python train.py --num_hidden_layers=9 --hidden_size=384 --num_attention_heads=6 --num_key_value_heads=3 --head_dim=64 --intermediate_size=1024 --vocab_size=7294 --hidden_act="swiglu" --norm="rmsnorm" --norm_place="pre" --norm_eps=1e-05 --positions="learned" --qk_norm=true --attn_scale=0.125 --bias="none" --tie_word_embeddings=false --parallel_block=false --init="normal" --init_std_qkv=0.0205 --init_std_o=0.00483 --init_std_up=0.0205 --init_std_down=0.00296 --optimizer="muon_variant" --learning_rate=0.00238 --lr_mult_o=3.0 --beta1=0.93 --lr_head=0.00559 --warmup_steps=0 --schedule="wsd" --decay_fraction=1.0 --decay_shape="linear" --final_lr_fraction=0.0 --batch_tokens=65536 --max_seq_len=512 --doc_mask=false --train_tokens=354500000 --max_steps=5410 --dataset="wikipedia_en"
Each number is 128 + 24 x the weight over its row's rms, rounded and kept within 0 to 255. Layers, rows and columns count from 0. The size above them is the row's rms in percent of the matrix's.

# layer 3 attention output (transposed), 384x384, rms 0.149, rows 191,255, columns 96-143
size [101  95]
[[133 179 118 155 114 120  87 115 157  96 117 100 133 133  98  86 145 124 140 121 122 109 137 132 144 147 158  96  95 134 121 139 151 149 140 129 128 123 155 120 102 134  99 179 138 144 145 148]
 [131 102 120 119 140 139 137 110 107 156 160 157 138 120 124 165 156 138 137 127 169 129  90 148 146  55 106 165 114 134 156  88 105 113  88 142 151 136  91 143 113 140 157  96 138 104 135 115]]
# layer 3 attention query, 384x384, rms 0.0662, rows 256-301,320-364, columns 96-143
size [ 87  89 110 102  88  61 102  98  94 101 111 100  93 111 103  98 107  96 101 114  93 107  97  96  95  77  97  96 102  93  92  95  84  89  72  83 102 113 133  94 105 141 103 102 120  75 102  94 106 102  91  59 104  96 103  95 100  97 109  96 103  98  99 101 101 115 106 113  99  98  95  85 102  99 106 103 104 101  97  98  61  91  99 105 172  96 104 162 104  99 103]
[[138 122  88  89 153  91  89 147 105 160 119 138 117 105  83 128 126 122  88 129 141  90 152 117 177 122  85 153 116 103  92 101 158 144 115 151 126 125 101 154 123  83 108 164 105 127 144 128]
 [129 140  85 140 148 121 117 138 136 139 135 107 156 144  78 155 146 153 110 154 148 120 155 121  89 112 141 112 136 190 119 105 131 128 129 130 134 138 128 140 129 140 119 140 145 149 128 115]
 [136 116 123 145 145 136 117 170 162  92 160 129 154 157 131 131 146 153 133 131 125 147 146 120  82 117 147  83 155 105 129 118 121  98 105 128 103 175  78  97  86 106 127 165 122 144 113 140]
 [165 109 117 106 141 138 112 112 136 135 121 134 157  93 122 144 127 136 152 184  87 123 127 143 107 148  70 149 102 112 107 144 144 137 130 137  83 106 161 111 147 109 158 170 117 126 124 109]
 [155  91 136 135 121 153 146 179 121 161 141 154 107 143  77 134 112 156 140 111 123 128 145  96 151 156 138  80 143 134 111 118 123 110 156 105 142 132 105 125 143 113 165 117 108 121 117 123]
 [159 129 139 152 161 122 124  92  92 132 123 111 146 142 105  93  89 152 120 154 109 144 152 133 110 153 130 126 164 144 130 110 130 146 113 123 113 126 108 160 117 150  96  90 150 116 104 102]
 [141 143 134 113 117 151 128 164 131 159 110 125  49 116  87 152 129 101 127 151 119 117 147 188 128  88 134 151 118 120  96 144  91 104 169 133 137  86 132 154 123 110 146  83 103 119 123 123]
 [ 80 124 149 138 108 117 146 100 125  99 150 103 112 132 155 119 131 106 143 139 139 156 121 122 160  93 129 120 112 135 164 121 146 112 115 127 123 178 159 102 120 133 120 160 119 136 143 125]
 [128 150 118  91 136  94 146 151 126 120 100  98 108 135 107  84  88  89  65 107  82 119  95 129 126 148 114 130 133 129 108 142 125 117 186 133  92 180 113 131 100 145 133  72 122 169 113 166]
 [120 129 166 188  85 145 129 157 122  89 153 131 101 112 172 161 118 128 101  95 136  66 128 133 106 160  97 117 130 154 137 154  93 160 109 157 134 139 123 136 126 146 145 126 111 131 134 135]
 [153 126 147 115 142 129 115 123 122 144 150 114 114 129 158 121 116 124 149 135  95 150 158 112 140 176 159 109 114 126 125 129 168  96 142 111 165 139 118 120  86 121 116 122 128  98 132 104]
 [ 96 127 118 144 137 132 134 130  85 157 121 153  96 133 138 126 132 112 135 141 144 113 106 143 142 155 176 176 114 137  96 126 139 121 127  81 152 114  96 152  94 132 107 129  97 175 133  80]
 [111 138 115 107 111 159 107 123 134 119 170 154 120 140  96 100 135 151 129 123  84 119 131 147 128 141 121 115  95 154 111 133 113 116 157 103 134 145 160 133 121  95  94 158 133 142 107 124]
 [145  95  87 125 121 152 121 120 149 139 143 122 149 144 115 130 141 120  75 107 137 144 128 101  85 117 120 103 102  96 103 140  78 162 158 122 152 113  96 140  80 168 111 122 158 136 111  90]
 [159 111 151 173 119 130 108 132 136 118 209 115 126 121 123 132 116 125 137 162  93 107 108 140 147 119 125 104 135 125 139 133 115  89 126 146 132  92 158 131  93 147 138 156 145 166 112 151]
 [156 131 154 124 163 111 116 173 161 106 134 108 117 116 162 138 113 121 168 132 159  94 127 118 118 112 129 152 162 135 156 154  85 123 107  89 131  99 121 156 159 134 166 163 109 171 131 138]
 [115 129 119 140  80 124 149 117 145 131 105  99  61 137 149 104 123  86 116 141 157 174 128 137 137  96 144 128 139 129 133 158  88  84 134 101 107 134 159 111 151 144 136  96 168 113 115 110]
 [ 70 133 127 119  93  91 137 140 108 150 114 157 108 124 127 111 153 125 120  94  94 128 124 144 149 130  98 134 108 121 115  79  77 162 121  90 141 108 133  67 163 136 106 110 140 108 123 154]
 [117 133 130  81 177 107 152 113 158 160 142 110 159 137 102 121 123 146 119 120 128 142 154 136 140 154 174 132 112 118 118  99 175 104 148  86  70 155 150 113 147 138 143  79 151  87 130 110]
 [ 99 140 107 149 108 168 153 123 169 101 142 127 135 129 140 142 121 114 134 122 140 136 104 141 146 131  87 175  97 128 145 121 134 128 123 160 132 149 127 102 164 184 106 195 132 136 143  97]
 [141 119 128 109  86 138 124  83  90 123 125 102 128  74 133 156 156 119 120 167 124 152 114 118 142 141 152 144 167 138 130 101 137 136 128 162 159 114 146 107 129 138 103 162  79 114 122 114]
 [136 144 131 108  93 103 156 119 134 112  98 134 139 154 146  96 134  98 118 112 112 120 103 129  80 169 129 159 131 132 141 167 198 133 161 146 175 116 121 126 107 157 122 116 122 127 122 113]
 [110 134 170 123 169 107 140 145 133 164 131 145 155 137 100 118 153  97 137 108 114 107 140 130 159 150 140  95  91 148  83  96 156 119 159 153 126 169 124 148 145 130 148 114  89 107 118 110]
 [128 135 133 116 143 168 163 135 148 103 149 122 156 167  97 115 132 126 103 109 146 117 204 179 127 136  73 114 107 124  97 144  94 107 123 128 131 139  97 128  98 133 146 165 136 145 133 123]
 [ 77 130 103 105  59 134 154  96 131 103 119 129 110 143 145 140 148 129 131 132 184  86 123 117 102 114 169 147 154 167 123 134 115 145  73 155  98 107 124 100 152 150 133 155 154 117 123 132]
 [158 110 143  94 134 111  96 161 174 162 141 126 166 123 131 138 153 152 110 109 102 140 137 106 129 145 139 150 180 136 115 117 124 166 165 132 170 162  78 171 104 146 144 146 113 148 113 111]
 [130 148 131 156 131  94 134 110  90 141 123 137 162  89 116 145 135 102 110 108 142 115 148 120  99 124 147 107  79 135 122 134 126 143 150 171 154 102 172 121  83 131 116 175 122 152 142 156]
 [108 127 148 124 160 152 108  84 148 130 164 149 114 126 109 109 103 113 143 197 121 106 108 124  96 163 132 123 116 115 122  90  85 141 138 141 159  85 132 118 146 133 159 122 107  82 109 120]
 [ 89 143 119 120 151  80 133 121 119 161 123 141 145 114  98 124 159 118 100 177 112 126 120 118 142 122 134 166 135 178 182 125 150 153  78 125 117 125 118 133 167 128 116 142 126 133 137 129]
 [ 98 151 156 163 117  89 128 117 111  91 144 139 129 189 126 108 131 118 110 122 108 149 145 154 137 123  79 140 106  99 103 126 106  92 114  97 113  95 132 132 118 121 101 138 104  97 132 117]
 [128 114 121 116 100 134 126 174 117 145 173 138 156 148 123 126 128 152 151 143 143 109  99 102 148 137 159 134 136 110 167 112  70 113 147 159 116 130 106 122 102 111 104 154 163 139 128 154]
 [ 96 131 150 141 110 127  85 168 121 154 149 111 127  76 113 129 132 101 142 113 144 160 136 149 206 163 117 118 153 128 131 134 142 140 152 156 147 165 137 119 120 119 127  94 137 121 119 124]
 [119 138 142 141 152 118  98 127 104 126 122 113 147 143  96 120 110 148  95 171 154 137 135 186  67  79  92 137 172 111 119 152 130 144 125 110 159  99 148 128 138 152 121 132 193 120 147 146]
 [ 98  98 114 130  92 153 127 122 155 111 120 135 141 135 173 110 101 117 146  90 100 158 158 106 194  77 101  97  87 108 126 125 129  98 163 134 125 130 134 133 113 180 121 132 123 131 131 129]
 [127 203 158  96 102 112  97 113 134 121 124 117 133 135 107 134 129 134 148 107 114 118 127 111 150 107 142 134  81 165 127 111 115 126 120 149 104 141 118 141 133 146 100 105 147 130  92 143]
 [116 115 157 146 137 150 114 124  95 109 106 100 122  79 102 143 124 118  78 149 166 135 138 132 153 163  92 152  84 114 117 167 149 149  98 132 121 128 115 114 170 142  94 182 111 137 123 127]
 [117 132 162 107 114 115 157 109 119 100 104 123  96 144 147 136 148 134  87 120 155 137 199 133 147 135 139 143 128 116 131 140 122 149 123 181 146 142 124 124 147 122 108 146 109 107 133 132]
 [131 130 117 132 148 106 123 155 159 152 135 152 152 132 156 129 136  88 137  92 100 132 140 161 127  99 146  94 148 140 143 149 133  87 117 146 129 127 154  87 122 126 115 168  90 153 137 132]
 [150 119 145  70  99 156 128 125 161 115 143 132 143  89 140 110 125 105 116 119 161 143 105 121 132 133 153 112 151 171 125  96 135  95 133 143 114 138 174 148 155 117 117 127 161 143  96 117]
 [104  95 142 139 144 142 132 101 118  78 148 154 113 101 105 171 118 132 112 154 157 126 151 124  89  88 124 156 114 121 111 129  77 115 103 131 114 115 150 109 168  73 102 122 150 120 148 110]
 [128 132 147 143 130 145 141 150  83  95 105 111 116 163 119 144 114 132 126 110 101 131 124 135  94 129 129  95 120 116 137 104 144 119  96  93 143 144  91 147 123 195 139 124 156 114 138 132]
 [125 128 184 152 129 153 107 137 131 133  94  82 114 123 153  99 145 139 121 103 159 113  76 147 123 158 137 138 115 141  88 131 141  89  99 125 142 134 133 162 131 127 175 131 174 146 133 133]
 [153 125 137 165 127 135 135 123 120  89 129  95 137 116 103 141 126 138  93 109 155 133 116 143  77 111 116 172 134 131  99 149 117 149 129 148 137  76 161 104 145 139  83 166 112 126 127 116]
 [ 97 111 110 161 117 153 135 153 103 115 122 118 132  81 154 142 130 112 132  85 154 114 112 186 118 140 108 155 183 170 110 120 132 140 112 139 117  85 116 145 121 142  93 146 145 130 115  84]
 [116 116 139 141 121 115 110 136 121 116 162 129 125 153 119 144 114  98 139 172 172 135 148 105 127 142 109 113 129  73 119 131 116 125 137 118 155 137  80 124 139 131 123 142 104 112 142 131]
 [100 134 133 129 116  73 113 141 172  79 133 100 106 123 111 111 135 127 140  98 136 153 142 156 136 136 129 145 125  99 134 108 123 156 114 145 105 141 119 138 133 147 160 113  90 163 141 165]
 [158 119 147 127  97 168 116 107 122 116 135 137 148 142 105  95 115 131 125 142 172 138  91 159 130 183 115 138  94 111 147  92 158 131 172 125 124  96  88  99 116  66 118 115 153 126 133  91]
 [126 130  84 153  75 123  84  95 121 141 126 115 146 140 115 121 113 150 138 116 120  99 142 109 163 163 158 133 159 104 152 132 144 132 150 112 125 120 133 153 154  89 102 142 172  78 128 150]
 [132 127 120 110 134 152 118 111 137 105 145 133 104 127  97 141 173 135 101 142 148  97 122  67  94 129 120  77 137 140 127 104 114 121 145 121  97 106 145 108  83 165 130 188 172 101 125 115]
 [148 138 155 134 148  99 122 105 127 126 151  93 101 150 142 134 114 115 110 154 127 133 118 136 115 127 144 160 132 106 125 137 130 156 118 114 102  82 145 134 110 179 132 172 148 134 108 141]
 [132 133 113 166 136 137 178 128 122 141 106 122 105  90 103 162 120 120 102  99 115 108 152  79 116 125  98 109 182 118 103 166 140 114 160 145  79  92 101 148 130  98 157 168  97  91 120 150]
 [113 106 104 128 127 116 116 105 149 110 123 121 151 161 107 127 113 177 126 142 156 135 125 171  69 134 149 119 116 148 135 146 111 138 120 120 142 140 109 130 105 109 127 146 139 118  95 110]
 [117 138 135 117 123 183 145 141 210 116 154 154 139 171 109 136 143 117 117 110 107 136 138 153 129 135 108 161 104 138  89 130 101  95 112 120 135 129 138 124 100 109 102 165 136 161 129 159]
 [ 88 107  93 148 138 120 110 118 100  95 169 109 155 112  78 121 120 152 125 151  93  84 131 152  91 170 141 119 158 109 148 105 129 111 137 123  61 131 116 144 138  57 153 109 157 117 133 151]
 [157 135 110 118 106 171 143 107 168 160 144 137 125 127 152 114 121  99 147 112 123 123 113 105 116 148 102 127  94 100 155 144 156 131 171 131 125 152 143 129 118 113  66 212 148 122 141 116]
 [167 125 134 206 144 112 129  93 140 155 104 108 122 130 182 121 109 113 108 121 102 146 135 133 104 133  98 153 133 145 140 149 135 121 122 103 103  62  96 145  97  80 109 149 137 179 135 104]
 [ 99 151 153 117 131 146 130 159 160 123 122 100 157 107 183 129 108 132 115  47 124 137 113  67 117  69 124 108 119 142 110 184 116  93 125 113 140 130 121 179 133  86 106 119 152 128 130 140]
 [153 135 171  95 174 143 143 145 132 143 156 128 127 133 128 117  81 119 140 122 121 122 123 135 101 146 133 170  97 150 146 120 110 127  92 140 124 192 150  88 135 133 119 130 148 146 136 120]
 [148 143  93 145 157 136 160 124 110 119 143 125 127 150 114 135  93 151 134 147 117 144 123 160 181 175 140  65 120 175 134 141 139 159 139 136  79 117  72 125 143 158 102 128 117 132 122 123]
 [143 122 163 106 162 153 133 126 128 108 141 145 119 113 163 159 118 163 116  90 110 131 118 134  98 169 148 142 171 145 118 163 147 121 130 184 132 139 121  89 111 120 104 128 135  98 139 117]
 [137 111 108 130  99 173 146 140 130 188 145 128 105 119 100 129  91 125  91 149  94 178 135 155 143 122 148 126 133 132 114 166 124 145 138 181 125 118  78 164  97  99 145 115 150 121 119 140]
 [117 134 112 106 137 125 112 109  93  83 133 162  91 144 123 111 121 152  92 101 136 111 139  71 116 106 152 134 122 158 182 134 133 105 101 147 156 163 105 162 136 120  81 126 119 133 125 147]
 [162 131 154 119 120 112 163 128 142 142 124 114 150 161  99  99 126 143 134 132 102  94 135 155 130 113 166 162  78 105 152 119 119 120 167 133 162  72  48 146 153 177 136 110 124  84 137 138]
 [ 93 145 139 100 142 108 147 130  91 137 100 119 131  90 116 139 133 130 135  92 145 110  89 133 114 149 119 133 132 119 142 106 167 137 145 156 150 125  75 121  95  94 139 127 134 186 132 133]
 [ 81 131 103 130  99  77 111 135  68 159 141 139  85 127 176 127 110 136  96 110 128 115 159 172 130 126 134  57 130 167  74 138 134 135 161 149 107 156 149 161 114 150  94 150 106 192 123 139]
 [ 93 126 122  95 125 112 164 143  93 168 146 163 116 127 135 109 154 155 129 101 122 126 149 142 147  68 118 108 105 179 142 155 116 117 154 139 149  98 117 111 131  62 115  96 121  81 129 125]
 [ 98 126 147 145 136  98 100 154 131 137  82 100 125 161 110 145 100 140 132 105 109 112 154 152 124 113 138 136 132 145  90 137 157  59  72 104 119 161 152 100 115 180 133 130 115 119 126 105]
 [144 106  94 117 132  91 158 123 131 118 129 133 115 114 110 132 111 134 151 157 113 146 148 129 121  98  90 104 145 165  96 131  75 145 163  93 134 127 145 221 120 142 149 186 133 128 123  67]
 [141 108 166 151 140 135 176 130 132 127 130 133 100 150 166 110 109 133 163  79 120 146 137 148 109 106 125 117 135 164 132 163 119  96 147  87 117 113 156 129 144 129 128  72 130 142 128 113]
 [143 131 104  82 139 120 124 107 110  98 129 157 153 127 132 116 127 121  93 151 130 123 110 123 117  66  92 140 119 102 158 152 147 161 110 118 107 144 118  74 118 142 115 108 110  99 132 117]
 [171 148 130 106 145 122 125 179  78 146 116 141 171 105 158 132 126 110 130 130 144 145 165 152 133  79 131 123 104 129 123 140  82 150 159 187 125 108  82 168 124 142 151  79 122 146 112 136]
 [163 112 126 111 163 142 132 156 122 140 143 145 143 149 158 142 121 113 122 104  94 111 126  81 184 170 136 122 141 116  99 141 115 136 143 163 121 139 148 200 108 144  98 141 133 137  93 152]
 [114 123 123 147 164 136 130 142 149 115 155 123 178 174 100 135  90 132 103 128 123  96 147 167 115 114 100 138 105 168 176 128 120 152 146 105 115 125 105  96 141 124 102 127 166 145 122 157]
 [151 107  58 128 129 113 135 131 129 114 114 123  92 171  97 148 106  85  76 134 121 127 161 166 143 134 130 103 109 110 159 155 110 143 191 159 179 170 101 127 136 117 119  96 105 130 130 146]
 [105 144 118 134 168 174 125 168 113 155 104 132 116 112 130 120 131  93  95 119 134 157 107 133 126 151 104 107 154 136 125  96 192 164 128 145 123 130 110 132 154 157 131 144 140 127 140 105]
 [143 147 120 125  95 149 130 154 168 137  88 129  72 109 110 122 129 114 158  99 108 117 114 122  88 131 115 100 121 110 129 134 158  99 158  85 145 123 120 150 139 198 160 131 152 120 116 107]
 [148 117 109 180 105 102 108  74  83 132 102 111 113 133 118 113 118 126 145 163 122 181 128 137  98 125 107 195 144 124 134 105 144  89 138 116 111  95 141 113 112 124 138 135  87 109 146 150]
 [133 127 102 119  85 127  92 121 148 123 143  98 115 125 129 147 109 156 133 118 165 108 157 138 150 100 155  87 139 113 119 124 160 149 175 119 118 144  90 118 106 140 176 132 136 165 121 169]
 [130 119 126 160 153 150 123 103 137  77  96  95 148 136 131 125 147  91 126  53 170 145 166 121 207 173 136 130 152  78 144 126 160 139 129 109 132 101 169 143 113 112 132  95 134 112 120 143]
 [160 126 161 127 103  83 120 108 125 134 136 151 157 138 129 114 148 112 108 132 140 132 139 130 101 149 128 118 125  99 106 119 130 141 136 177 131 150 160 144 117 138 130 129  91 169 113 143]
 [138 183 137 124 113 168  99 109 144 125 124 107 143 154 112 149 141 125 135  79 122 122 104  82 142  75  80 108  84 187 161  90 117 142 118 133 133 134 159 140 109 121  96 118 159 138 120 136]
 [119 102 121 209 159 160 106 143 126  91 130 148 145 156 139 132 137  99 133 124  99  88 156 179 101  83 150 132 141 113 140 119 118 124  71  78 115 189 115 134 103 150 162 157 124 172 120 151]
 [126 131 160 116  93 115 133 144 121 146 126 127 135 101 131 128 137  98  86 120 173  44 129  95 100 158 112  95 111 137 124 168 139 149 132 108 128 177  80 115 119 111 114 109 163 131 143 149]
 [138 115 173 143 119 162  75 130 106 115 125 133 126 141 143  82 132 123 144 105 135 156 141  96  94 127  99 120 135 112 147 111 132 109 129 101 115 124 177 147 137  94 118 153 116 152 128 137]
 [139 135 139 132 158 133 120 118  89 103 143 140 119 166  91 115 126 118 120 108 157 148 140 133 139 128 131 149  70  97 162 109 147 128 115 126 123 119 115  90 170  96  97 113  92 131 139 127]
 [110 143 156 104 131  74 163 110 177 145 116 126 116 156 125 122 100 131  75  90 101 115 123  70 147 136  98 141 159 116  79  99 153 156 109 169 132  96 120 156  77 104 123 117 159 111 109  95]
 [110 123 108 132 138 159 147 144 103 150 114 136 119 145  82  95 156 144 164 118 185 173 132 165 133 128 149 118  65 142 105 157 165 130 125 139 119  94 100 100 115 142 115 139 154 117 114 134]
 [121 121  94 145 122 115 125 123 116 127 111 148 137 117 103 102  87 119 136 150  58 160 140 140 109 181 135 107 146 159  88 160 107 119 157 133 163 109 130 171 125 116 178 114 141 114 117 160]
 [ 92 153  98 167 124 157 145 120 130  99 140 158 141 126 116 140 100 109 130 181 123 159 116  98 142 185 101 140 152 114 134 109  81 121 125 102 115 126 157 164  89 110 130 157 112 147 141 136]
 [130 129  76 117 137 141 109 154 186  76 129 140 108 110 146 107 181 139 110 104 129 116 129 134 109 133 112 138 146 147 111 154  79 107 106 109 136 119  89 125 132 133 133 120 134 127 116  82]
 [172 130 122 127 134 100  98  85  78 121 133 125 146 113  64 129 118 106 164 129 137 126  93  86 105 151  76 130 154 100 111 108 124 108 134 138 139 116 105 128  95 118 127 164 119 133 113 130]]
# layer 3 attention key, 192x384, rms 0.0631, rows 128-172, columns 96-143
size [106 100 111 113  90 104 108 102 109 109 105 106 109 112 112 106 111 108 110 116 112 111 106 100  96  83 110 102 116 103 111 103 101 107 106  91 105 114 104 107 115 103 113 104 108]
[[ 91 161 129 144 134 145 140  94 123 119 121 125 133 132 176 130 152  88 152 134 104 111 133 128 101 105 155 131 137 129  86 143 110 115  82  96 122 163 182 115 142 189 157  88 117  90  92 154]
 [168 183 144  85 149 140 120 119 125 123 132 146 104 146 179 124 132  84 122 109 118 148  88 111 134  92 100 163 123 104 113 120 155 143 113 113 146  83  96 107 101 147 123 102 139 150 143 120]
 [101 154 119 124 125 106 148 123 105 170  83  94 154 111 116 119 116 154 149 144 134 139 115 168 195 119 138 171  75 146 170  94 153 168 161 138 160 100 164 159 199 127 139  77 143 166 136 156]
 [113 146 129 114  94 142 161 145 131 133 121 139 128 132  88  95 149 147  81 120 140 112 133 131 113  88 152 136 123 148 112 102 129 128 129 114 148 151 100 158 135 117  77 104 121 139 131  97]
 [116 104  99 100 150 103 107  94 132 127 150 119 153 144 173 111 130 109 122 135 116 138  89 152  90 118 133 124  86 137 142 131 112 135 118 131 129 154 175 117 124 163  75 152 161 185 143 119]
 [119  64 127 123 129 141 140 114 119 162 125 132 131 122 129 134 134 116 120 138 109 118 124 110 142 131 126 139 143 127 124 132 134 127 132 121 140 124 123 133 137 124 135 130 118 122 186 113]
 [ 92  97 135 116 117  76 142 130 105  95 109 105 152 116 192  83  95 130 131 140 178 130 104  88 131 154 122 105 127 110 167 144 174 191  90  84 120 149 138  73 129 141 110 125 130 135 124 160]
 [157 157 161 121 102 133 130 121 161 174  95 125  81 144 170 132 134 132 147 120  98 100 152  92 161 118  92 158 101 158 109 155 115 138 156 138 130 104 114 157 132 125 120 130 154 147 120 123]
 [130 157 155 133 121 118 102 115 122  83  96 149 147 114 117 133 132 166  95 136 175 147 148 108 165  63 154 145 155 136  59  91 112 133 106 147 147  99 132 104 179 127 120 110 116 124  89 106]
 [131 105  96  80 142 139 137 152 138 143 118 148 145 117 105 137 147 122 171 141 162 125 156 141 137 144 165 104 167  98 107  94 139 114 126  96 140 118 145  99 136 135 134 118 134  86 157 127]
 [150  83 132 117 135 100 117 113 133 105 121 116 117 158 129 126 122  97 139 139 123 161 107 129 113 134 114 161 141  98 164  63 105 148 122  95  89 110 137 137 140 146 119  80  95 138 106 113]
 [115 107 140 120 106 110 125 113 150 119 131 111 170 100 120 137 151 153 148 120 103 157 174 133 116  96  97 131 107 121 174 121 137 138 105 141 137 126 121 129 140 121 160 133 113  69 128 178]
 [162 135 133 145 129 126 144 137 143 136 101 116 142 116 143 173 136  68 173 106 122  96 110 127  69  95 105 164 160  90 120  90 148 150 137 126 131 125 127 132 116 115 134 160 127 111 148 118]
 [ 85 148 149 140 113 147 131 101 149 131 141 101 100  99 162 129 140  95 148 157 113 134 107 113 156  76  99 141 146 166 121 108 161  98 115 121 103 140 155 158 151 119 141 157 123 140 143 161]
 [ 96 133 106  82 161  87 146  81 125  68  78 141 130 125 132 156 151 137 142 111 121 118 144 129 103 119 102  81 150 136 137 118  98 110 113  96 109 143 134 141 156 144 143 104 139 122 138  80]
 [111 104 115 150 116 119 128 101 105 151 104 131 151 132 108 146 138  86 127 150 119 156 138 199 125 154 137  70  97 104 105 134 119 130 117 116 129 117 137 107 127 140 123 123 143 120 135  92]
 [152 136 124 144 140  95  99 121  91  98 160 147 162 128 119 146 109 152 158 122 155 121 154 119 150 143  74  64 166 166  87 137 189 171 105 142 110 142 134 117  91  58 119 160 123 137 129 147]
 [124  97 119 122 134 167 122 122 143  89 163 129 134 147 129 116 115 129 158 148 129 144 154 137 144  97 203  69 118 140 108 179 149 100 134 134 125 147 143 129 137 155 115 109 135 111 123  96]
 [120 119 127 145 118 142 152 120 151  89  88 128 110  88 127 120 128 112 172 128 153 117  90 134 106 117 107 134 115  95 178 148 140 112  96 158 139  79 130 138 123 113 137 106 152 120 150 153]
 [140 146 181 130 159 106  95 135 124 115  89 121 162 137 145 127 144 141 127 192 135 140 114 123  78 183 160 130 159 107 108 111 120 127 116 105 104 138 141 146 107 120  92 129 171 147  97 153]
 [177 144 106  95 142 117 136 116 161 130 176 188 132 119 112 129 131 120 141 113 129 138 136 122 109 159 105 114 102 132 188 101 106 143 201 102 105 105 139 151 139  72 148  96 158 130 125 128]
 [ 94 119 123 137 118 140  87 166 138 163 123 139 103 115 143 139 110 132 122 106 161 129 139 139 188 152 165 105 122 108 112 130 122 123  83 131 115 121 123  90 146 129 139 140 133 141 157 192]
 [115 143  81 129 111  84 113 113 116 124 108 101 142  79 107 112 128 162  99 194 132 140 131 136 110 136 122 160 103  93 169 161  94 142  91 189 123 129 102 118  87 103 135 159 142  98 127 138]
 [ 75 138 120 179 148  93  87 133 109 152 119  96 109 112 118 152 127 127 111 136 117 135 108 100 155 129 165 167 123 154 128 119 132  94 110 163 116 109 134 148 170 129 103 119 100  98 141 137]
 [149 136 123 148 160 118 126 135 137 110 124 118 121 101 136 109 106 144 149 130 106 121 114 136 119 137 111 126 140 115 154 118 198 133 149 137 135 127 152 119 122 151 104 154  94 119 134 104]
 [146  89 105 154 110 154 139  97 136  92 100 128 120 148  86  97  94 106 141 127 155 112 122 143  97 131 104  82 103 171 110 128 108  90 124 133  99  97 110  94 150 122 138 142 122 109 207 116]
 [130 117 129  80 103 172  83 140 148 140 116 133 109 148 161 125 140 128 126 165 146 140 119 136 172 137 153 151 170 112 120 100 135  89 124  61 126 143 117 151 142  88 148 123  70 141 134  97]
 [ 91 123 139 103 122 106 118 145 126 146 114 118 162 138 191 135 124 166  72 109  77 131 125 119 121 112 127 144 151 145 122 167 149  97  91 121  98 137 124 137  97 135 124 127 157 149 164 121]
 [136 145 145 109  68 136 131  67 101 109 137 111 103 177 125 132 123 139 126 142 170  83 141  90 118 114 123 120 114  98 114 148  87  99 144 151 125 156 155  92  84 116  95 131 134 162 117 140]
 [158 112 116  67 182 177 112 111 100 120 129 123 169 133 105 155 115 137 145 130 118 112 131 137 112 125 142 155 143 125 141 166 152 130 109 165 131 113 175 128 121  87 115 115 120 175 120 147]
 [129 122 133 122 157 102 146 139 161  73 136 149 146 142 177 120 128 104 129  79 113 124 143 160 133 123 105 108 122 119  89 154 156 137 151  77 121 137 168 171 107 130 147 103 101  83 120 106]
 [132 132 137 124 162 147 177 114 103 136 125 171 107 153 118 121 131 116 108 155 115 119 115 152  71 143 130 159 140 173 132 115 124 146  85 103 123  86 123 146 130 127  96 129 124 133 113 107]
 [183 133 127 123 114 137 145 128 138 133 155 155 155 107 161 129 135 148 139 193 123 156 125 118 159 125 152 144 119 178  98 123 137 128 160 143 126 182 109 114 131 162  95 156 118 149  97  77]
 [134 180 114 125 144 119 109 114 134 132 104 107 163 131  90 123 137  86 139 130  96 104  96 101 130 159 129 128 132 150 151 120  95 127 104 114 169 124 106 149 126  69 125 137 147 118 125 116]
 [131 181 115 131 140 108 132 139 125 117 131 129 114 126 103 133 125 142 117 135 131 132 132 137 137 128 125 113 137 122 127 131 129 131 123 138 119 138 132 132 134 127 139 119 135 109 118 121]
 [128 151 126 117  98 133 181 143 166 176 167 133 115 132 167 131 137 136 155 122  78 146 144 128 127 141 100 103 120 114 154 126 141 106 143 168 134  93 118 121  90 134 136  99 107  69 159 128]
 [151 145 123 141 158 124  85 158 113 172 138 131 111 126  92 143 119 129 178 156  68 175  86 154 148 140 164 141 114 112 121  80 131 106 156 112 131  71 132 129 107 133 123 141 108 155 122 163]
 [118 110 113 132 152 131 133 132  94 118 148 114 103 141 117 142 101 150 172 161 179 131 101 111 134 163 108 139 119 110 143 119 134 199 113 160 135 129 121 162 159 124 136  86 164  86 144 123]
 [118 130 120 125 143 160 112 127 166 185  98 132 106 138  97 135 149 174 128 148 135  96 121 132 124  87 119 156 168  89 147 153 111 145 139 127 113 135 155 106 118 138 113 120 171 128  92 125]
 [109 141 123 141 111 165 114 140 135 145 131 114 165 115 150  86 130 141 113 159 111 144 134 168 163 136 138 115 107 137  88 171 133 120 152 141 176 140  78 174  96 130 119 129 129 148 176 153]
 [141 128 126  87 138  63 117 121 158 160 141 121 167  97 150 102 126 117  88 116 157 102 162 131 146 151 116 148 143 118 114 180  84 103 160 136 121 140 136 100 158  64 104  76 104 131 107 102]
 [105 112  74 132 100 141 134 148 161 139 136 165 125 119 140 171 154 128 125 166 139 144 139 136 140  77 131 108 149 147 132 133 135 161 165 126 119 127 117 129 103 120  87 117 112 112 133 120]
 [145 132 115  71 106 130 105 154 116 196 126 135  74 137 140 140 114 116 116  89 138  94  98 107 140 125 147 125  96 179 136 121 138 158 111 134 132 116  87 128 124 147 133 114 143 124 108 138]
 [124 117 151 101 129 119 138 122 130 118 154 149 134 148 128 121 111 139 114 114 141 148 107 101 143 121 158  69 107  79 112 110 130  59 119 175 167 133 139  84 108 127 145 131 147 127 155 144]
 [121 112 147 144 116 142 155 135 144 173  82 136 115 112 147 125 134 151 116 122 121 152  99 153 141  95 147 127 152 186 139 117 130 176 139 159 101 157 152 149 156 158 105 131 137 108 147 119]]